{
  "rope_theta": 10000.0,
  "qk_norm": false,
  "learning_rate": 0.00658
}
Each number is 500 + 25 x the weight over its row's rms, rounded and kept within 0 to 999. Layers, rows and columns count from 0. Numbers have three digits each. The size before them is the row's rms in percent of the matrix's.

# layer 7 MLP gate, 448x160, rms 0.129, rows 249-306, columns 0-79
098:527487495511537459508543532464494499491556518469497464485486498485493505502550485468518451446531492528488487507538494488508565542484548457485487530498487522486484525435505506546508491515486481508517482475507509500511512531494498479529497530
093:530525474515490481488510501466501461444516519503514513501519514474492485507504507513560510535485509496518466496457508488535483522540533499489502494498486483524512487478522498468529473480495499481460487491478488509476464474499485477512498462
100:493534536504506526502556435492476467505498483509480506473455497519516490489513486505476472491511506511504473514511511521494532492531471508482522500488524529478473483488507496508505519542506525537471492485527503466491496477465497476538528543
110:531509519495567436494492532500498483470551536496451487501517504516518522512535474496451503485481516486470517516565545504466497460522494508539509511476515461520466461496515529475504481499511486489505504507483463518467508493487488519506497456
096:487487538516514459499517505518487506472531548454538480538494508497520513550561484521505470523469529517553540484484511512469479491480498504505504513526502471503542516507457515503476516534472495480465522516455504477507495532505498480463468503
101:507535450503478513516509534510530511428489505504535522536478495463525513529479524497480517490523500482486544493481504505521517499450499518509496546485448488436494527468502510528493509507539480506518502483530512499461481501504516523479483481
104:519463488495536502519533523509488469496533547509534538509506438530520490509505541495496484515511518485469504450555486506492512503471549494515491581493548535492479479494474504528430506539487502456519539541499503507491498523521523477483459519
095:538468544533533504489474493505512489519470492514506521477494475521477511479501504537523499533520526493488513542537510525503507475439495494536516500512488470516525509504434524498498481523508457510488488499500525450497497480477528478497451505
098:497504513482511499553505542465499520510534468517479559517510488486488510480529463493535496501503484534485469481516549492493488509482480465488514485458527508514484471513459483532489477494524506516548508490517501486526496515533513488498477494
109:507509517490460486504467515518517480512492510511503537531479491462497484457492465500470492489525483551504531459483473605518462512496534475503475504464452486493475507533538473555484524528482505499525547517480475535509522495503464494467473490
099:493486515547534529525511517506493490506547457509510418547509468546515512529483467509516494532492484531444485448504521487449490498503484485483528493514488545504496495488498498550455512516453497480494483485532483520456528519525546504484516510
084:507481523488512526511512535483479528460510497519538477498504492512464501501468477504523512522498522544466495539526484518491465481512521489520506510492504475499544532515500465489538471502524477506510468504481533549551530489449521491452439489
095:526504497495519503532464543497473496512520500515516512535523479517454501487529488531525461514511528532501495520547487501456505515475496503519537515496516500503526499486534497480468490494558489516502521549527469467486501488528519522486512477
096:474513476483474515514493465527511501488484530483479536499512471482489479523541464518503495491493478535484482515569516470502493449519494490545511494476511499512523488491515444474481489489495500572511525498516551531468510546514529553519466516
100:534523540547505503468470511466492531480487492490506510523476459486444522527508532514551516477503485547518511515448473537479483493509502507503536518513534557518489490540458488487490440475494503508459493500512480500487484518454469530582495496
089:497489498504508483532470466458490489539534480537505484474542491479532521517509452507525465499460463527501523485473510459539488542474477472505518487489533501523504502507503532488507493437486488497527550499436511494461502525489512470503533496
096:526515543545514515518526487516552490519504487504459480501522518453513496525455493509534498476488485494512509444529488507462465559481515499514492507464523467482473528491515496466525472472489481503501508478536516507518526472504534488547502558
100:476504508494460512518536503508444478558508508483540485503504522450536501483515510485568479516505532513465513485521542509521500516525473515478527490539492510508533485482491492522476482509524516518506485515459468479495507510534486465516506477
102:522487518487541515550504538516496438504485490501512511475457498501495526459528536450518496487537507523508518510442527476491461441509515479507459503514501504471537456498443501522490512485568514532485493528485536483500500482471491475494517539
083:503501525489515542459461514484430514505469466425499528496455512497497486507468503530461500529462533487471475521471478521491469493496522512502527508528494531500487502446465470514510507530471494527516463479462497508474549513511493457527453469
109:496527542507473493539509512491487495462489513509506502538463497477468531478507492513488474486450546534527490533513549482499464498520507495531465519494537499487519507467528493483484560466490484474489477476511483459474449465508442510473529556
101:499509486477490510503530510488450514516492532468528485503498505504510543506535520503499508489488494489492531519497472476482474444473459519518513525504531491541544542520516502507442472502540475506456480455499463544531494505517496498527475555
104:508456498485503501457521494482498481492502476482524509509468498486490415487494485520518557518496526443504506504487544498510523493488501470497497507500518498503510514469524504480496525420498538516520494511527519485494518489473514500527502472
092:479510525538433447533493452508463515490488536458514514522542513509518512466545497502497456498506520493478517540479500488544535482494497514522519466493499485471504534541487489568458495463532491449478533507482498513516529493507501501510524484
105:496474491538522466510492497513468514520528520510498495521508512513484478478526467487489507471478482524489532527477436520502487479465515545502531496497458467477543496463503504485500476494465510474502517457538466472461484508520482517533487556
092:443474457462496506503460502513470512518568497501492507508523510494457549481514498484499504514522520525462519481500493531474589482520523467466494515501513497480489474485494448537482508486480465490517459503528503488487522492500535539528482537
103:463495489503501514527485506451466469494508508502501493525482497522530468495466552532460471487516521503493497446528491475500511523467460522553489519527500503492514512502470504500532525508512470501497549460538532464507467520493563482522480518
116:519516486521523477515503489491503491525497495498478519499511493496530521480459521506523490504491532552476502496536497470458510517451492488523497526492473483481494523508512468515489551496512509506509447522476495511485465478478438472510475546
102:532474545489533550450495524500489482508509527514479486492527501486490520529503483498496524487540518515463549498465496473498508490508520462506446458538503511489505488482496503473506502515478471438420500541497530488527510485494495504516463500
102:515525500487497527486491503513506498488537510507488495534476495474537478488483508440535485483521522470522508460491512480499503478563490500508502510557496524556478480501543456580521451511473503486532530510513506496492468524528518498512507508
112:522498480508530500542464526481501505478463492493516515547507499560480485483478518487488485531536515513527514520503503497527504483486473514499507519505512496461510512505499476491483527492517523494489501462512530514499524483517506477523483490
106:504491474535531477540544527485536553491508481477555531500516457518524500491497534507508507519448484486512446495540508453483464501468535514475514519547519509487531461471524508456504498484455496519524479458483512502467458519519521461496522485
097:512491507529503495502473486468525512499515547512480560516519501491523519502543544467503510480493508512505513475473452525472497510465522490497496524524513488520520465520506497505499480501499421493461519542490482501479463505513529518505449511
114:513504529493479533484494477507499523454487506525490535496496484515491461489508497522495528509573503465513494476513484477504478524538509453486515492507574515494486508454519492494494557487477537476475495513527480505501510494521519493484514494
096:489476523522520496502484547499501480488475510499532497529488499518446529491475478523485543483497513501507543495489527484484517503517520473521537504466511511522447501496518462498504503484500477524496518541480485523504514522514506503496486476
100:499521520494495506527467496521520567516480520477480524511516505485508484518437504518494488468490537495518496498558470483510514527552493534526462483531516507541566474488498490485529536505513483490502527500454511484508492519516468514530524515
102:499552529491505505548546500522462500504499538501467538514513490485486481518506513500492448509500473469495480523490507490475530475524491502465509551510480500498530517562482509508539470483513455499485479489473566489473495503440545464498488520
110:554532544508492550548495483506460488521510484519524494520510489503515504534501530567500532490526505527530458526477487517470487523475510507539491541514492471492487488519498472483567490504527485492483529480488562473496515510493522486497520503
111:500506492536492478512534532493483504464521496465513470492478543521498468573482531495512499455503488528531476517516493533492513485515548499474474488506520480482523487483556522479485479465468524517493488518533480470461455484474465509513494508
106:490537445498543489538531495506510483494490481538490508535489522518502525567469553468551481495466487489498475516517454504529481511476521478492517490516524491502470509485508501516521542501514503450528535492565509511496505555515471451485479502
108:496497489554508496516522448522463513522510514503519510489515463522508490518459513529507489461520527504454464519482491499502481526516544491480513497484527494507471508428463509475478492489493517530481498508469463510472470499515467494525485519
101:459466532514487524546519459469509525494468479508459482513521529506525512464539519519503497501475475485483559484513456491517463529483487456526477542493477515495556543522503508523517529497475515484527490488460440495479496550511519455495473468
090:505522549470492484513499465526459508491454504527498511501486481496492489510506490523522523531484480531451535450545483508518537522489463543508507534510482515499480505510513508501536519521501520451470480492462471495525482511523539449488525516
101:497487511461482456497526512424487485465483470497520484469495487465505480546515436476493498457522530509485524494496496499495503530483531512486493475489518487499504494494546508457461493451512498486494546541512479529496448519463463492493541547
105:506514525480496504514527535510513473454515545533506526489503450520495505540516529515505474523422463528497527514494488535468465543482528474509479502478512510537484517499492430496502531490494483504470564482529497546489516471490480452508508551
100:537509539520494537447535529491481476478509525481510501508503525469478492458528520468465491494458498491496503512511493517516525482451494498534494472587450505520426538461515525526493540486489481492491509517466530508488469517472445504512505487
103:505487507460533497497497511493484465485455500529489500483480529542538513482473559511519552459555494549506482480497502499498478493518558515490486460510490538538516536482529519482512518464518484500481502473515532433499518519512528526503538525
104:513474529475505512515464522512521479506501484493518498501498531493498479482503533487512450447476525481499532484496487485507445476492495515437460543525471482568460519522536484556483572455475514479504491513508479483483494472513539497512506510
110:526496515500501452527514481494471511511478484489524521511501522518517510481473474519497491496547478501545454510553457435509484485439518492535490478490495522502477474494545473518500551521524507520487474482497492505504465510512488509504485529
098:460446481500503525508565489446493544485498463488456495499492514509514462496521490476527506518508506510478492508507497475481477514468487515530538512520531525487515446483556501501501489467498494535476505490504515512484507513503537484453502500
100:511485542506476498484503434520545496473507543486534488444487502551521521470486458484512508537521455499498494490563488499479464491561543446507507518500493484521494538490483546506496516504461482457505514484506518502502539515494546542534480484
108:525484491512498494523481472520538499499471521502528542508555511531490448509494515489499482511499496507525468460518461534494504489476498462500452549493506478515475516506499467472496526545524523532512549503467500551514522483516456480508488511
097:518498490481497538528507470479520503522493483476513449491524522517478536519516518495505487488462529508483478565472495480520502523485481525480495511491484465477532539492528475499509484524498524501497509492478533468519542529523508502516445480
097:490482530522496482527494499518489504482506549556555504480514494495528507505480486522529498528484484447498465502454506473522464475533493505495481500531540452486495482506475496534520543482453488465507503457521481464484479483540510486519546500
093:490480522483482514493482442473491496521467461504493501540519486475523457486488486515490497488497481504526514564514525545453521501526507533524489491502540493473516469529501458500480459523463516476457464491474492496533540488546495501487510544
098:496485531520506491510493501490511542482515499508470512501486529496478553495521461476544517488504515492483476519501497465504535460502485466446541521508485505501468499488546473530520508496516516504496540514506513489488566516508516503499485501
091:486532517494480544463532514533515523533494533459503493518517505463499544488488517526533516492526538452539513497506528490481530492534499478514514538491508498507464533479485540488503494484491477504519535511494479485513505480466467527561472501
095:474498482487504484523475534486514516504565477557489548471486519462490494501488462501518480521528505494472487512555494479510501474486478504501511508494467553428506476484506531465539484493481472515468526529511532459481475507503472494503519548
# layer 7 MLP up, 448x160, rms 0.14, rows 249-306, columns 0-79
104:469491485522511519529534520513513491494505555487514505460508474495500513478513508503483522526525531490528486524490519471530476512481492531497490439504496507520456472465486475510469493505448470587525527493512497506481470531509475489455475518
093:486523501473464537496454520491519510506505452531472498502480479509517509517518485499500514478493515496499476524518524489490489513507453513502484492451492543461463540493473497447463472491516510516515484557513540490495494494501518476461564547
093:459536479485481507486489507455469497508502424466520524472525541467516561512472468481504541501476500482541479502544501500523546498517490508526472507520530496451479519466501455503498494504457496536462473524474521495515462502513490471540487486
101:493461523519515509487525515510480493490527527528492475503516463531489513518499506517516527540471521508481511493473499489468541503498542521501510446521502493470522508499471484478500535497449481489451551443495494532493562528539518494529505504
095:486456549511474468477493523481516474544498543504505540463510536488470536521552508509474476530514511473518529512505507478496513533474489474476515524521490511525467477566477512481465458527479460499508460490540486520484496510469503484489489507
101:529455459502481506513483530504502518493436536541458478474495515507524480507522508475490503477490454491523535538518496507543465465497489487435511496487486464483461511503544459473463519515514525488462527488506532500517541535516511526516470503
111:478528485494480536495503504485549502512535450489441494492518513465483439507501482535506513489467529537434495518491490524557488489527515482530478442529493519500510496519517497491524493445514538466465451503502548515526482535488490518512561499
096:505511502473543553506531485503542463526491522461477526493474447506530519531474525515486489421515495511499485479494496491492489527501520518521492488485513523476507449469481518471483471484518491538485486485518478449480507483533525482507546473
098:496513484506494499513478478481506520486513492489468531531534511465475491522504520492522486482472483508498501506514511432489474512482461502508529538492576479488469487522498511508528440482506535499517509534430473445502511520517502494508462542
099:555495496473455501560472492475501497501480486513550488518506502502517553481503513473523514501478482469539540537477471481506527498448520512538500508539509498511527485516456453507499499515512551501499508477483503462487474469519482459471533466
096:522473505523479526498478496487544508479471496493503504473513507496470492520490523528501528511469535490453501562482510461533493549458502481500481507521464475529481495473516467498513464504476496467463495529525503527525451515513502515414509510
081:474501487475516499547472504487488481485512517497538475528497531547493505538500482516511480517470559543468482515504500562481466497512512519486487523492452486485536534540502446492547482504528476483515513528489502537539503537505535493463452489
097:471511515512473472538504482495486486514468497513467446437482540458516492486524531496499471459517508513533532493546488490503497512485526443522443475519488527530523488526513506494476467508520505489519491504448506494474506485502532491518486515
096:471514473554530497515441513523507525486494450477513473559458505520499518511498496470478505504539501487484503511526458510486520475520480467518484500484519477530498509471531502552510503483509508471466524573512496488497517502492518539510510482
097:513487514557512498521495488494488511491497507517484487492519463534460495507469517514553493489465473523511471519499537450484533508525504494500533451458515537512484455478506470476535532503486548512513490486483486511532522501493524493464521523
085:513519434476500497496512505485468470480476497496522503428515552526532447490519465496516449472474502503491525501509441501483494483532479477482494498493514514515494497454514483458458569490502506491469504498534469473457534519485502538490483500
098:509512526526499519495563517475487538516513491476442515530530489458504561507485520515517513489449490482516544504502502491507489515490516473497462493486502481495520483460458521500493444467502507499491502505521504491493513579511515510514524500
103:502466512504454536510472491478503494524472470523515461505540531461482520523545495530428500480525478477505489515502496471534481495500481511530468489518464501509518528527497498451527531507483505503459485508460523521478501498500536533492488495
110:503495474514462519499465495484529542518469497457526495470499460522504511503511459512490514514488487478512468507522496544519484486544522507485468520543501534533449505483509512434476476500467490442532531455529513512496444495507530476551486491
089:548480512521501522517442503500536479501527488500476525518468528540537498492505495486524497474530505515466510552475464466534535528468531537480442505524485472530483500448452523501492563528498502470513514487504522464470500513514501510540488490
118:513502518523473474483540510522493504481492507517536510527476483448498560501496452557516501477509510510519471523518554474477517484474483519468468495469520466495508482508512446477505487515480497476495528492505514458534479472496510468526488484
099:536497525491481485478473522523494493495483551486456496509511470462531470493507506509437450500502560467498521528516518507516582473495521463469543470479477523532505479491541513524483529460487469501481535508472535484507493504497479466487521457
093:492536519527541548483495509502512507470506512554510488508516508544475508491537472500493480498498531446487490536463506510498486512500474486480454518501562509534504498474539501478465500447538507456456501508507547509515496549484496519493515509
095:523505446507507494484468506480486510513486540459483528563487526470500514539488515468504497441494488465456514511495506511452463495502503487503473523486484504515517489469502524483504544500501488480525527511503511494482452515515451487606457513
098:492503526488502553516487495512542504515486477474548488461508486440458498530503477486499451537491498468470482524475468494528516513509476477461442534518545487502517509558490511520460492519508510527503487503489531587475496486496518468472552483
090:493533510493499506486493530499485499507459501495532537493477502497509535498519505512513506527507498528481473495505484497491501466527532479457523481516486512490445478526473504506505469536478527471490483472459558491482499450486478474518488514
102:517526469541510494500531536481507480494487528503431488549479480509497521498490502513497538534492509488517498491540509450503478484523493470491508509492506503531519472481543481531488504511470526508528516517516536492506508570451507483509491536
106:514484477489435472485514523546531518536465474479513531480489517486474480504564485456495529509501471485537494469475493500557484476473473506480510527516497537475540472511489477556481468460497504485494518499495501486518515502537493505434520489
101:482454516555493439480472547517475532471503499479530456527498511460515498506537461475514483505493490500495528496508523509557557488481491468465516485475512505503491481486499495540510531487470464504491460550503480518519485489494520516452444524
093:500525557509474503470572493507474489539480462516466520507501537499509540499503488474467506522509505494498482487451518491499506518520508501544501446511449496480488529539457538478504491488544483505469472483480517503510533495461498509488495541
109:479521538501484480517539511508543478486524474500488488530457518546465524510509497505495513497499483494480515542493511522481489486457471486509493478527523499544465469480537493474500523495462489448517489480484471510502523444503494504501495496
108:541490484464486459464467534522532500479552523499511507498553457457492538539476511501490462499485506446541499518485475524490487525482506466526520481510543492522484518481520480508449484479476471546484503498504505493508481548530520482518540455
098:467515505516566502509513503507511512499447497520482528481524471466489540481521502541496486507499444458450501506500504479485503457483506511469475548502448512453507493467526523524497478529505549493548523439509447500522521523457525528476495467
113:483489513479495487497502484476451543488497532461544528502506487555492517463542495492480556535499513478496483487456476493517476469487510465499491528522503462483517451480510531493474523475459541543514509515490478530539494503539499554492520499
098:499489514416498547553510474504514521484494488479486507462529506504461499507468496518478503507476512463519518503497447513530516494514494477510491527472506489487483500472522509521492552473480487472506520494512465459450524511503464546502504546
100:470516532518521495507486503501469506538457446530512508483507528506501476543471496536560527487478503502535465482536507453502499510480543517508525492475510489507497514491481523468481511478521506487482464474467506519471506541508478484505484553
109:529523494503484498476469503431488509496532515499464504499513506510462472472539465537493507486485496457522475502553502512489522505434529493531474508529545515510510463500483492517480522549502505500505483455523548491462469532509504465487505505
102:572460507499477485488490529510516523512490471541511477460480491533494453522512459525513533494519524477536511536469456511473491484484499528541531448504564497492498502527486519506525489473461499495492474473512480493486481452525503467487530485
117:505497519524504518475480532492461493509481521448531494562488476505504515449453482478511492519493512496493509506467539506502477517467523492492499518535494474543541488532475441492527488510480508520521499460541500461509513500482548556482525495
103:527474543486526451497479491521480524507481525463494462464512497420491484510481460547520522518491523540536468482521519461543505472522499522508529465520469488497487474517485511522536487491517523503502458563526491517512496512473499474494504526
114:503476486456485449501511514483561490517510490488522535483470526499512500477482516510492526482480473457478483509495527493534535535484492570485530518464478513462512490526519476525485487496514536515503577472534517525498515495509467506541520499
099:523540488515536501487461534522510449490532478524470496466516491495506516496490489517502498479464468515484470483486476472517519510509518515504497517511518557525479501475493502498464478493498462493508486546520534441509509501493498448460541517
089:506495485444497478473490534514517535460495515532501533440490489504481468511506446483487490510496560501534489481462482533487503517491479497532517498520486518483560505476441479493503539491487515492533529525547480453510523476462448485475498462
111:482524447512466509532454542477460453489514494549507506486476448491490525528458505494461519516511444489529483509527511484473499516502535509542485459516477498516512526479465509450513506514509509501491500436497540468532482518504512514497496482
101:448485530516472499530496489535523525521540528492537452460483515516449477524472519509510532523495526510508504452523506531533501498534495466453505505518481479525513461465507477477470502482457522515509511517548477494478477469517521535516473507
098:490485471526485520510476469485470494506528502488546477527461530495521440452552524492492473526489470459508477524508495525512517517502411489494488519517486476531463525549467496516495489492524490503532471491493458490541494510492503489515518479
106:532512506511517497482513507493474535462502450517494521499466549496528511472487446508525536500546536480465464492532507465454483518513495489471522504482519470517458489476516485474499510484501494467465521503577538488510514492514546479515490511
109:444519511506553493446465503526506508437512559488533482523497515484495478507554521463489505497465539517458513505491504483546508494464548504501435520466518503476475484491532508491469501450510504520445502466513504507485458488482485495488497507
100:546533480489495491472518500488536493492433517518487503561457482433513525458474473506523538507488520516486459547507497480510503469498497517521487524507556531474469540517505447488463493478512509483491490484576528525459471499486513523507526529
094:551473492466466491508505535518500546499492503511495504515519494532494515514521535529481493513536459464502480525482463551500545451477524528514492503501565540496507471493540515487519455506480500517554502498517508470487461500499510526516477498
100:506542525517532519485505482494504459506515500518517494520461468490507503457479512525582449522487533539510496491528521491534454541485500515499504524512480533465505476553496519537528487487500510516558525480515490495447532465484472501505495486
106:489548491482503516522482520496509474494530507501514482508521503485478534458519488485488577545492506512505523468475503526502463489506483525487447480490473530487484499502497512529522516500493521541478468520500520538480527518534548533516521504
098:486474498482528537496505471499506555471502491527484503504535481490435496482472490484479520520489502545540542517515472501510487539487530500551484513499489487493456525479525490495481477505507530495501507516522534498522543510491475474471510444
101:520504486505452484529488457507471524494475529508519533508511498473521537491506531477503453531478501478539474547513468491498509531504539481484479486474522522530486536476530495506503508482534483486509547491485491467522439543536478513459501499
096:488490504468498503498525483460467493524519497518524518516546517504527475510482471495494506517494474468519518547505536523521548515459554518477504488476492467523494492471479483461529457494525490527467501435496492573537514496532442519457512501
103:523490501487535459521514494469515465521510493517501480512484457499520550496481511506565480504501505510463445496475549486488440512534484487543488461493518500557489482467471535471521462540512535457506494486488512522483503485466520487499506464
093:513451428528460489441523449536506515498502523497459509494497523475550532496496502547510477516525525529490521495497498479514550491492475514488504442493503473521504502506471498507549542454422465519459456504524486490490475501478441525469522527
097:505480475540532555452493489482474520481495473485421517497521484512472491514502509473478509504513478485517458529509486489453478490497514502511515504493525507530486460491470521516485479441462470498526469497497485492513481509499515553486489469
# layer 7 MLP down (transposed), 448x160, rms 0.0577, rows 249-305, columns 0-79
103:521458522491495535571458474518518523495485468506528472506555493493478515467572510487518502489532450533525523480509468508469523519465514541538490529451497502500485475517517499506524474483492513503543463512521522484525509500449512488536535544
094:477469473530481495495508499513510491480499508552473524486451496495482518494432520474483484489513538503446551499493517529522490476470473484549481476518473495474508469526499484558501516486495508505514478488513518481461515506511515537496487522
096:497468486497514475541481494506489530525509527501509498527534463483525523514495540478500501472474467470448479486529498537494515560495533490511517498511474490558500499476511507503484473491531515491508527485503512502510482492491505510510502479
104:536481544485484515459445465518508508489503475517534507492483521506519515477525495500463493482511472487479512491520508492521493493479458498478540520470519477490512538466560488461524530462490469490511476491506496497506488442471486515462506475
093:487497516557520534548494527467468538503527517511525522496524480488525503477526465526490460509476470474490499484505506513493505490548547503458497481478453499524489496523522499518502515485540499474508492505453536490507501515473496480539460501
101:549514552532515496479503526504464531455494486510488564541495514540476507495492522474508487509483477482496451437517541473521504510454520459442488503480548480469483529475549481486502505470510513495494496547536482480451513538527515494527524512
110:529471515522537513538495520478468476507486548487517480500509480517492515484481516486476469525523472428531455470553534462510505525463480513476515548496552545495492478491453503504475486547469503500480532517498484487508483503507497537475489484
099:566498545519537508518503497520503497522489509507477501484492496551492516522470499518514479504480493512491508543574498452493491506491517526495514479509481499511535499484514535511486521503522543495478507475484483497486469493473506481488481493
098:507450460473530500530506506492532495537531454548456473482469497537488522475492517502516508485530512489474534510489500476482514492521477482508441517520529490488489490499471490505488488491489530493531502459460493495512493471548495461513495548
091:516518529515506541464470506543494501453539491477481489525540504486528453507491519525495506498543476533544528479520517493462502475501491487535477505508486446489485521472487481503458506510489527522503522529502506549494494536526497505508497458
097:480489481491524488533508562531468499440523523463508451480505541534497491564506514506522447469498479538528458479487519522520533504531531531479489510498505514463530516534508475503492473500507510531524484480493472462461511511518464489525527491
090:470487488491509505462447510499469535509510519484474444469431485500484480480479525478461522500488569509515458527464480484529485487506524523493489531485471511512497524519512534462462521471455519541486479467499492513488547541449492478548485487
092:497556544443481540507518501516485533475470505496497490511467493493493527519536504499499526477499469466432523495522546492503506494537506540504493528492491454566444505512519511514506513505499456547499533511526470459506510512494489524557485465
100:423492442507496479498531490485518513462442477476507527470510506533526513473534507525539530483487466482477494504478453540520463503471488526487447521475508495500495488494550507504502498494485515489478493476482476502478486483491516441532505513
099:537499496501529485533481497514480518494520478546532559519510568479495538514468469476520520482484518478468481440525482534502476492513526488501506482439511501522521483476503494507505479488525494539513496473528501510533497494474430476475488529
083:484499492450495510501489473465465444507509463476496484477581499506510498526502450465424475515474463480514477531490442501502476547497505499520483503467501527496498508483476494499505527486517512481497504533470495465469512549498549478513511512
094:488489491547440504454456488497492486493532493473477510501509476502507489503492470518494536484504522496516531520505442492466502503496512520470512495414511493491489526457486550488523514501479527481497506511472517470525511477451493528487547500
104:488550549427495455497493525505500490536549476545464501500497527545549524525542528518494485479506486499482518520469466477456523487541504478485464493488474535523501490509531501523539484504524492536536513518465484521483481513509519481499517539
104:562495486481534524496465440508463507516494505501482516518517461529505500455480536518542495483537506483489499492513531519511517478499480479517461508553456492517495443506501528538522469507510534522519504512541470482489495535503512509493519487
082:509503556505469478543475505511519532503509504497534453491515512523508545494508511535524490521511490494530513523498490513503500512549474494489465486513511528536478480506490522518531451476477472527523499520508541476516517499469478506490497522
113:488461478468516519554494478502486519544519517546493507468522481522492513508530518477494516545443461497526471464480493537476490522501541493531501487554481528503491499508479500528508510464510502507475520492499504509462520506544484511426491501
090:453508476513505497526491513475538489491485457495479517513466542529492536531564509553522508475533522513471557492509477462531522520486480501513487500513509470533507475469508510496504474558513544484475471475465503503493489501454483561522494500
097:529481474458497483481499526496473468524503495441531499506500522497482505500530480472506493461471498507478479484495503499458523485486485479484477518507499442500502482530457510483524533550512480482537490498493546543498458516531494465488480476
097:536482517487475514506521454495507493494482460523485504537496467508508497438530489483462498498511513488523488522512479498512497506517441492503502497479472524486503525498496447530472508472441487453474493496483448538508509525460476517490471526
101:545502506502487523478502513525511511492520487511486545546531478544524561504493467480482504447493496514452477479496498522462487483528510480445468494491502522453575493479496508536483511431475533485493477521475484516492516531505500526474510505
093:496477504542530504456497548468473502480521460499559522474497487495518518510518526499518518541506551497484532483464469463452515523538471539487516532483519449514521494493507467503520559490498504496499495480494514492500502501452477500476520509
107:507513498519535520524537478497493514524434494479476487508470503551488513495516522490505506483493487515515476468522533495517485491506505492495496529465474491533526511463507479491486505500511496513526484525505514483494510494489507459488562551
108:508531491489484487507491528531500537532486507529496510520545506492493526525499497461523483469520531501519478522511525481465462503514523479518482503510544479486475534465545534497517497487500449475493474466482518488478490513436489455569527549
097:546522493531504508477500501517534483528547513545470495508470508481511480487508509507482532515481503489545494529499492475440492481513484491511470472553502481530472503492535473496500482515534498488481516508488458521511532519509522540510529516
101:450472496532474499489474529469491530466481509468516497492506523531448478493500533499478489511476467520502532528517497473565501457469524482489500465455535508442492517474510535455541496484535450468544500488484489462507506506486511487445554494
106:520474511544524444514473508525501497507488514490534526474507493503467485530491511482497475506529492532553505483496524490508508479488508481507484503465515500494524519485481533466441501516489465495521524518493502483510474481515476514493456506
108:490493491492507498585484483492455507536554494477512482456518544498536542481476525523508490480500499460504527474435499520485474514478489472500521505461507447480486488487491505507461515496513483491502480494459489486478497461443493499511454519
094:462477515516497479541516481473515483521511494496508501489441541482452475512518478485508532491498478520532504444504498510492531504519494525509530488449495529499474509500467541509532515499509521476451495495527495502447424542520528539476488478
111:467471545490513531488499481550465485479489513434480490499518462493496521472521515482525490487562519505443553517560542491512498511518501472494507516482510463487476484464519479494469483530520512466447514542494482507500528507491506490435529532
099:483506457485530507509530488512469531482496512489485533515466502471529540498498521519484514528450484534521525522536540485504460506531553496495509508492495482472493445493491497505471481481508471462533501455488514464497498520542503550520506504
095:503499474497502505479508518487494562471539492485483487510513470524485508482516497514521513515508518495539477526490516497493532520484480476551483481503501519464538491557487503477485491494460517499476557499547502507504509505516458514524523472
103:527481497499512523533504526490493515511560497459515479451481494511498504485536495474460526530483491493479519530485503560498503519474508498462515519481482497492530471547523460515468493514488487513481538464502478475499532511488505550555505525
107:513512457546492541510549510492494536478500499509488488523501482532495490501446454485482498485473432477495458511528514488500510492458490447491500497491457487528470474480492512521505497505530483493508483509495485495435502510506499520548498498
110:501494541507494538549495485502482491485466496530491480511501498448479509437544515519512493511539461517466526540479521499501511503477530494458481517509487505486510521476524502482489487508503472496521455542491471477496488485490507477467537526
102:451454477529481550455528500475527473487488510484490541511470452538494487470507507468489506497484506476481529487519518526501525517471465485472534511507531483487477539552511473417514501477478516489512506488494512488488520464493558522507525499
113:495517540487482502485485523516478487527513489525524506529492503529486514501475505530515513487549481528549461548499463503472545501472532467466490525466522527513498520455506503511462472514484518511476541489460481479453517530481507518509503497
094:511527541479473500463480515465504493485501532518473543510550502505507477501529557536460495439483536511496488486492496481521516511489530490485459477494540556478504525496491496528508487466506494529487506543495466483478522466485484492544514520
087:504498530494448543545490480500472504486506528480459499519497475497496495483464520509524514504480463470510479472495521483495470493498501517481440538509528505509512476488518476446491479524504466523487484528493504522549484537474458494487480504
101:506516489527504475555490491492499529509482503481517476485531510498512484481496512466524509529538557504459506542487477540499461455508508461485508520494499467491528497489498499490513502510473457513531476494509478522522532534518512520494471510
104:543492498489509488485526446491513521512524480487509480488491494508510523484504503448506479473497479459493474527471480519494499517480454501530467502469515519509491544559480536522532533508465518494504520514474463498490485489505455521504523457
100:514535421522471478550457534540536478490488466460520477550511535481508536535497500514484502495500520484503508484506477510472484490481478529494548506491498481467483529468479519486487487498454512460506524470568500536494471506519490528491490542
102:531491524490512516503487545540523486461459539453482510502530484470519497499496521519498485487530511534494490534497511466561487465538536530470527484468519475481526508502419485462490486476477531481505483487496498510572464524537488473589520493
117:500531517531533549462477518512463468486512484517521506514491456509500491483529494530495469493495504510461431461475496479511495515510474497509525500448489526519491550535435483518496525505458488470531502531486468482514489469489545468530493532
105:528530530537484491477460512536493529484493514526527500532460484494495519500518504495521445506492503510494525487515479487484492474470474507544536512522493474498495511466488509534523491496461512517433495544464520519466509491516470513490524493
094:473479507487509567487515526447460501538503513489482505490483502544505504431500473487468495508491560490515502445504499498488538481510509522454526476506467463532527485490474500477472536534529497473483467513469461506551479464502499519484455543
105:510533569503483471530493490524465496511482513496475474498526521566550504527514532491474528484451455519497442515489506487523521487479469474500541513469492541529552514479507510459504482516519523486498503521527489456515466482484492470467521488
101:491487503493457481513483463495524504469441520497493459560522470485514486489503488524525464491500501507519492501484516507501495505476469463512518487537466516493480492498497520503499495488558502501470517523529500511500504477510494510491496551
098:483506443528494432518507510462465454516484555475485510490493533498509510497484506521471497497487455469477499490466511494467512491537495511458542472543479513536494485500491543518504538485529509476493540523463494495499503489466541516505455566
100:467483516492507529484509452499491536524475501532550456492603498490502444507513485500489500459499506550506503506581471527504492459490519518523482491488515470506520502514466505494501492498519528534479483511548481493469523485503482455477513483
093:461520465514517503483499540511507546459515492511478526480504500477524551443498503511511548493505514520523502412503535494498478496514502464493508448523483501512467509508524514501450511492456513513465527516489504534494469484467495523489490508
097:522489525510473521458492485489556510509486525488477504493505515484543432488524523489502486466481518501428507472501536509508468482522491517445509489464539547513553494489509514496482500520512505481467489473487532473489507503516477472501509492
088:432506521532504527489497498467494520497505520507521502480495543558491481484530521506518503492519507465480498489529505515481502521495514506453472520460515464519497527477498518530482497543518464453534456526518509475490500520502527495514473458